python train.py --num_hidden_layers=8 --hidden_size=512 --num_attention_heads=4 --head_dim=64 --vocab_size=16384 --norm="rmsnorm" --attn_scale=0.125 --bias="none" --init_std_up=0.0188 --beta1=0.95 --decay_fraction=0.283
Each number is 50 + 12 x the weight over its row's rms, rounded and kept within 0 to 99. Layers, rows and columns count from 0. The size before them is the row's rms in percent of the matrix's.

# layer 2 MLP gate, 2048x512, rms 0.0524, rows 1395-1403, columns 256-383
108:54 54 56 33 58 39 59 22 51 46 52 55 62 53 45 43 52 24 31 43 43 42 40 64 45 41 42 62 54 54 42 36 49 44 51 34 49 37 63 40 58 36 36 63 49 36 60 61 56 53 22 57 44 59 42 36 33 59 38 51 26 59 48 61 50 72 33 50 72 41 31 66 49 40 38 59 65 23 52 63 55 45 57 60 58 41 34 61 44 33 49 45 32 41 53 40 65 57 34 43 61 33 56 38 44 71 46 55 41 41 62 54 47 61 36 68 75 42 29 33 53 50 51 44 36 49 32 21
106:60 56 26 61 42 61 48 49 53 60 45 21 60 48 61 37 51 64 62 36 54 64 44 62 37 48 45 53 52 34 58 42 57 26 40 42 54 58 53 56 43 47 67 40 24 54 48 52 39 53 52 36 34 61 38 40 45 54 55 54 56 56 67 41 53 44 49 52 63 40 42 47 65 44 41 44 48 47 59 61 57 52 47 48 49 58 59 80 68 25 51 44 66 60 59 68 48 52 46 30 54 50 45 48 54 42 35 34 52 51 47 54 56 45 63 48 55 41 61 58 48 54 59 54 25 42 57 48
108:41 41 55 60 35 46 60 34 62 59 54 60 61 53 56 52 44 17 62 39 46 51 45 51 31 28 38 72 48 57 46 59 44 40 49 55 34 49 66 41 47 32 76 58 49 55 51 60 44 45 56 35 54 59 57 69 26 45 55 41 63 66 24 47 34 69 58 53 45 31 31 46 51 59 60 61 57 38 55 40 69 44 48 44 34 57 58 57 28 73 59 45 28 42 54 24 73 45 38 47 34 59 57 62 57 55 52 33 63 42 74 52 48 42 40 37 46 40 49 68 47 58 36 58 50 33 47 48
098:59 33 47 56 35 58 43 59 48 59 47 20 47 60 57 14 34 43 45 38 52 47 50 48 53 45 68 50 64 44 59 40 64 38 42 55 37 41 49 66 20 57 55 42 53 30 47 44 41 65 44 32 43 29 59 71 53 67 45 66 48 63 37 54 56 63 35 39 63 44 67 40 59 48 45 32 52 48 62 53 55 49 54 48 56 69 61 46 43 40 52 45 71 48 22 52 54 74 54 42 68 63 44 39 46 41 46 32 46 54 44 68 35 58 50 39 38 49 43 20 49 57 44 47 45 41 70 57
085:39 44 51 69 33 41 53 37 40 61 82 67 63 51 59 44 30 54 29 45 48 38 46 41 43 61 42 58 58 48 58 65 63 42 47 26 51 24 56 43 50 62 39 54 61 41 33 55 46 35 57 68 48 42 53 45 52 48 51 37 45 52 57 56 37 50 49 58 61 43 63 52 53 52 67 53 64 36 59 42 28 75 27 49 51 39 24 47 33 44 41 45 36 45 33 30 32 34 51 56 33 49 66 53 51 51 54 49 74 45 61 51 30 64 66 44 48 65 57 75 67 68 40 57 49 37 44 47
102:51 28 53 54 58 65 41 60 56 38 49 58 60 40 54 69 23 52 56 29 63 58 56 55 58 77 59 60 42 51 70 58 47 47 62 51 59 51 61 69 30 46 48 52 50 63 62 59 55 59 52 70 46 60 52 24 62 49 56 59 56 37 67 45 32 71 36 54 54 30 34 66 46 47 53 45 55 66 57 80 47 55 64 31 62 47 24 51 45 70 76 67 70 52 35 43 55 62 62 50 70 57 31 28 36 44 51 59 51 39 34 79 79 57 35 40 75 57 55 61 51 42 37 40 60 41 37 27
105:43 53 59 43 39 44 57 39 54 62 62 38 52 67 60 50 47 47 59 66 51 85 75 35 45 55 40 46 34 51 45 71 55 46 53 43 75 54 49 32 40 39 45 59 37 44 58 37 47 26 62 56 54 65 77 67 48 59 61 54 35 58 34 56 48 38 41 38 71 67 34 86 38 46 45 50 71 41 29 45 53 56 68 61 45 58 44 45 48 64 52 46 51 46 71 57 53 51 59 66 44 64 33 31 58 55 56 57 52 33 51 58 45 37 36 40 60 28 43 38 54 50 59 43 40 64 54 35
097:53 24 54 70 46 60 36 34 46 47 40 33 53 48 48 50 70 40 58 51 35 73 49 63 59 57 43 37 77 52 44 55 37 52 53 56 49 55 82 26 38 42 55 46 51 31 39 68 43 37 53 61 59 57 31 42 50 47 40 43 30 30 65 46 40 58 36 55 56 41 41 45 30 55 31 51 34 52 39 40 56 35 53 49 56 56 54 30 59 61 72 48 56 28 51 47 39 56 38 53 42 56 54 64 36 61 48 57 35 41 49 72 51 44 56 57 45 46 32 59 34 41 52 62 61 53 47 42
093:49 39 44 40 50 32 46 51 61 60 57 49 38 55 54 79 43 61 49 66 70 38 56 40 42 57 41 58 66 47 81 58 47 58 44 62 57 49 49 48 51 30 68 60 40 67 21 38 56 55 51 52 55 52 44 51 61 43 46 18 43 47 55 63 36 33 32 41 55 20 44 43 35 51 48 36 45 36 56 47 52 40 38 54 35 49 61 46 40 44 50 36 80 56 56 35 50 50 61 45 40 53 57 48 67 54 61 39 48 56 54 44 28 49 57 66 34 55 56 66 29 40 52 49 42 43 34 63
# layer 2 MLP up, 2048x512, rms 0.049, rows 1395-1403, columns 256-383
109:42 64 44 64 44 51 43 67 55 47 49 41 73 55 54 46 56 47 55 21 63 37 37 39 55 43 36 45 46 69 60 32 51 53 69 50 41 61 54 51 58 63 56 40 48 54 67 57 65 38 41 65 48 57 64 43 50 47 38 64 60 55 59 37 47 30 76 51 45 26 52 53 77 67 51 36 31 64 59 42 60 45 37 54 41 37 54 39 40 58 47 54 36 63 58 47 49 24 52 56 25 59 57 58 56 48 40 60 38 35 41 54 58 40 50 36 37 63 61 65 75 54 48 56 56 35 56 71
108:51 57 55 46 39 60 71 71 43 58 59 36 43 52 56 33 48 47 62 38 54 39 41 54 50 20 55 54 50 56 81 73 62 61 43 38 53 48 52 37 25 27 48 49 47 73 33 48 45 37 50 63 58 49 42 65 52 47 36 32 38 53 52 52 30 43 50 63 37 45 39 60 68 54 65 58 55 60 57 43 41 65 61 49 56 45 53 62 40 40 31 32 68 36 30 43 78 53 61 28 18 32 52 68 69 52 56 44 46 73 53 51 64 30 51 54 59 52 27 48 57 43 58 70 49 43 44 61
108:61 47 44 53 43 40 54 60 54 35 41 60 51 57 50 69 64 55 48 39 19 37 37 52 51 69 25 42 49 39 33 38 62 54 48 75 37 41 47 62 62 59 44 59 45 61 44 70 51 44 53 51 41 36 46 47 29 60 57 59 43 48 71 64 55 48 35 45 69 55 20 47 77 42 34 34 44 75 55 53 26 48 58 49 70 62 70 33 49 59 58 34 68 42 62 48 53 68 55 47 51 38 34 31 48 46 49 68 57 54 34 48 48 43 57 53 59 46 53 56 60 52 53 36 70 66 33 43
102:54 49 37 54 16 50 62 68 38 61 42 48 45 50 49 51 67 52 41 38 60 63 65 59 57 40 61 48 51 53 63 53 40 46 41 61 28 40 43 50 45 54 63 39 62 54 44 77 47 55 45 27 42 37 48 50 46 59 36 63 50 24 61 57 31 43 52 59 64 54 38 57 48 53 58 71 64 60 35 38 49 46 33 75 29 57 51 46 46 34 51 52 87 49 38 56 56 31 68 46 54 44 34 47 41 64 35 15 49 41 47 62 34 58 54 46 45 71 58 74 41 40 16 41 43 42 49 32
096:60 53 41 47 53 52 52 47 58 52 83 47 33 42 67 65 53 52 65 60 63 38 52 59 60 61 52 58 54 38 33 61 59 52 47 37 21 54 54 46 58 53 42 40 36 50 59 52 48 54 40 23 62 81 42 62 57 62 38 52 60 40 34 75 69 75 44 42 44 45 69 50 61 58 46 52 51 47 43 47 70 48 55 71 33 48 46 56 58 54 31 23 52 50 62 53 70 57 57 46 41 43 53 49 59 35 52 44 31 45 58 36 55 48 50 49 39 66 46 34 28 28 42 63 47 48 44 57
102:27 63 50 46 49 41 37 51 29 50 58 52 53 57 48 52 33 73 52 56 48 52 68 55 45 45 65 49 47 46 62 51 73 76 51 32 39 32 49 38 31 52 57 51 31 67 55 53 64 59 69 58 50 57 62 26 59 70 61 64 45 49 40 72 38 63 49 19 45 36 54 31 54 48 78 46 40 54 56 53 54 63 55 61 52 46 46 53 53 80 38 56 66 60 45 49 55 50 22 57 46 30 47 58 62 57 52 53 43 42 83 36 39 42 33 40 56 67 55 35 33 51 72 66 81 32 48 57
101:33 42 49 56 63 32 71 43 71 44 61 44 43 58 47 42 42 54 47 56 37 56 42 58 42 53 55 31 45 53 61 50 42 46 43 48 62 26 47 37 69 54 53 46 65 53 38 52 44 45 34 47 49 46 50 51 60 47 38 54 35 63 48 52 65 37 48 59 59 64 42 52 53 48 49 52 63 42 22 38 49 50 62 59 66 50 71 19 69 39 62 75 57 52 57 62 63 38 52 43 52 54 56 42 68 46 52 36 56 54 50 49 39 49 35 54 55 62 50 66 46 42 53 37 48 23 50 59
105:60 32 71 42 51 50 28 43 40 43 56 55 35 31 39 53 60 35 54 58 44 41 56 75 58 45 38 68 56 48 65 35 55 63 68 32 41 52 45 40 50 56 61 38 62 66 37 53 47 43 64 51 45 54 43 58 41 34 20 66 35 26 36 40 80 65 37 65 64 64 31 42 40 54 40 35 46 34 38 41 63 53 38 61 47 57 39 52 61 44 65 62 53 52 60 44 47 62 36 54 44 50 64 77 27 38 54 55 32 50 66 64 66 38 58 52 50 74 40 56 44 41 55 38 29 41 41 53
097:54 68 37 56 53 64 41 42 82 49 40 63 47 60 50 47 47 43 45 24 66 57 48 64 72 46 62 64 33 57 62 59 52 47 65 61 38 77 28 44 46 40 40 40 51 60 63 55 37 52 62 43 59 55 48 52 28 65 46 55 39 56 61 08 58 32 48 58 46 67 46 58 67 50 56 51 51 69 47 30 63 53 41 37 49 59 48 67 33 29 51 71 16 53 61 47 46 58 40 41 53 61 45 35 35 46 46 47 45 36 67 43 56 38 36 28 36 46 59 71 34 39 47 65 31 54 42 52
# layer 2 MLP down (transposed), 2048x512, rms 0.0456, rows 1395-1402, columns 256-383
098:49 61 43 47 53 53 66 52 46 48 46 51 47 43 99 33 42 44 25 54 37 51 61 54 53 43 59 43 46 53 52 69 63 56 78 43 45 34 38 53 45 50 60 50 43 49 41 72 54 45 59 69 40 33 65 57 51 53 28 53 40 38 53 33 44 45 58 57 50 66 42 46 40 69 59 38 51 40 46 36 64 48 44 44 47 44 68 48 42 62 50 27 47 61 49 40 57 35 55 60 45 24 41 58 66 43 32 60 63 52 44 46 48 23 51 45 64 58 45 53 63 29 46 50 48 48 46 63
109:36 40 58 62 30 77 76 53 46 41 55 51 66 61 00 51 48 57 63 49 59 66 22 35 61 55 33 47 63 33 61 50 75 33 54 31 51 38 46 69 43 38 36 68 41 37 53 38 35 49 70 45 47 35 56 41 76 45 52 50 46 47 40 52 57 52 46 54 45 65 53 51 28 76 54 50 49 46 61 52 56 45 55 45 47 24 42 52 40 38 38 41 52 46 35 62 58 60 29 80 43 46 34 47 37 36 46 42 56 36 54 54 60 61 47 49 38 30 50 37 54 75 40 51 39 50 59 78
110:46 61 47 38 33 61 51 42 54 44 56 62 42 24 47 55 48 58 48 33 61 22 34 49 60 49 42 68 52 42 44 34 59 40 71 39 54 52 75 67 64 48 55 55 49 40 55 36 37 47 54 51 66 55 59 57 50 51 39 52 53 56 49 51 49 64 35 60 58 47 71 48 62 39 65 36 54 55 68 55 50 41 64 62 56 53 37 44 13 49 73 65 54 51 41 41 50 60 35 50 33 44 51 55 37 47 62 37 46 48 22 57 69 61 54 58 45 42 62 49 55 51 34 68 48 67 38 38
104:51 59 41 34 59 41 39 37 62 53 54 47 32 43 18 59 30 36 48 49 41 28 41 33 69 59 38 70 34 41 64 34 47 64 54 55 53 56 58 52 39 51 58 50 63 52 50 51 37 39 33 42 45 72 50 40 38 69 38 41 42 47 52 44 51 36 48 54 54 57 52 51 72 48 42 40 40 59 42 39 26 59 52 53 53 38 34 49 65 56 49 43 46 51 53 50 58 63 37 49 26 32 52 52 32 52 69 60 67 46 65 45 52 53 72 55 49 49 49 31 67 32 36 58 29 62 38 59
079:50 34 71 42 65 50 52 55 35 50 50 73 46 57 54 68 59 33 47 40 61 40 67 39 41 44 46 53 52 48 64 54 57 51 41 34 41 41 52 64 67 41 38 58 42 22 43 38 42 36 62 62 61 45 47 68 50 49 26 34 62 47 70 48 45 34 55 67 39 42 39 76 44 54 54 40 58 60 49 64 51 55 29 75 51 34 58 70 56 50 44 45 40 19 46 51 40 38 56 60 46 44 42 57 45 38 74 48 49 30 57 51 76 53 31 43 32 38 55 53 70 52 54 49 61 64 68 43
108:57 72 43 37 64 74 31 70 31 48 62 54 45 56 26 53 53 51 44 38 56 54 61 50 55 33 50 58 70 43 59 61 59 67 53 35 51 42 44 61 48 70 49 45 71 48 59 59 46 39 40 56 44 54 51 39 39 59 34 63 30 39 48 63 61 46 49 58 39 44 46 61 60 38 65 68 48 27 57 45 35 67 47 53 51 49 50 52 30 56 64 67 61 53 63 59 67 45 58 56 41 46 51 60 38 61 51 70 46 40 70 38 43 54 46 37 28 47 46 41 49 53 29 90 45 60 42 58
102:56 70 57 54 30 38 68 56 57 63 57 52 58 51 62 66 55 82 50 52 56 61 31 48 61 43 75 39 52 55 40 74 56 36 82 38 35 60 61 67 49 44 38 69 35 49 54 34 41 36 31 43 43 46 54 58 54 52 48 42 60 57 46 45 72 35 46 38 44 45 54 55 38 54 52 60 43 53 35 53 18 76 70 68 52 59 51 68 45 44 30 37 38 47 54 54 48 48 47 49 44 59 59 56 42 73 51 36 38 37 56 47 61 43 59 55 74 62 71 44 26 53 26 66 38 64 50 54
093:50 33 57 62 45 50 41 41 56 57 39 41 50 56 00 36 48 30 71 60 55 40 46 50 45 57 38 53 55 65 53 55 52 54 37 64 53 57 47 47 51 57 56 48 67 39 69 41 62 68 65 58 45 42 50 44 42 50 51 55 51 53 46 53 56 49 57 55 50 40 48 57 41 50 60 39 46 60 38 45 35 53 37 49 52 64 36 57 76 55 60 64 45 48 56 45 37 47 53 74 42 62 57 66 56 40 47 53 53 54 55 45 49 44 52 56 38 65 25 32 45 49 70 40 67 54 54 41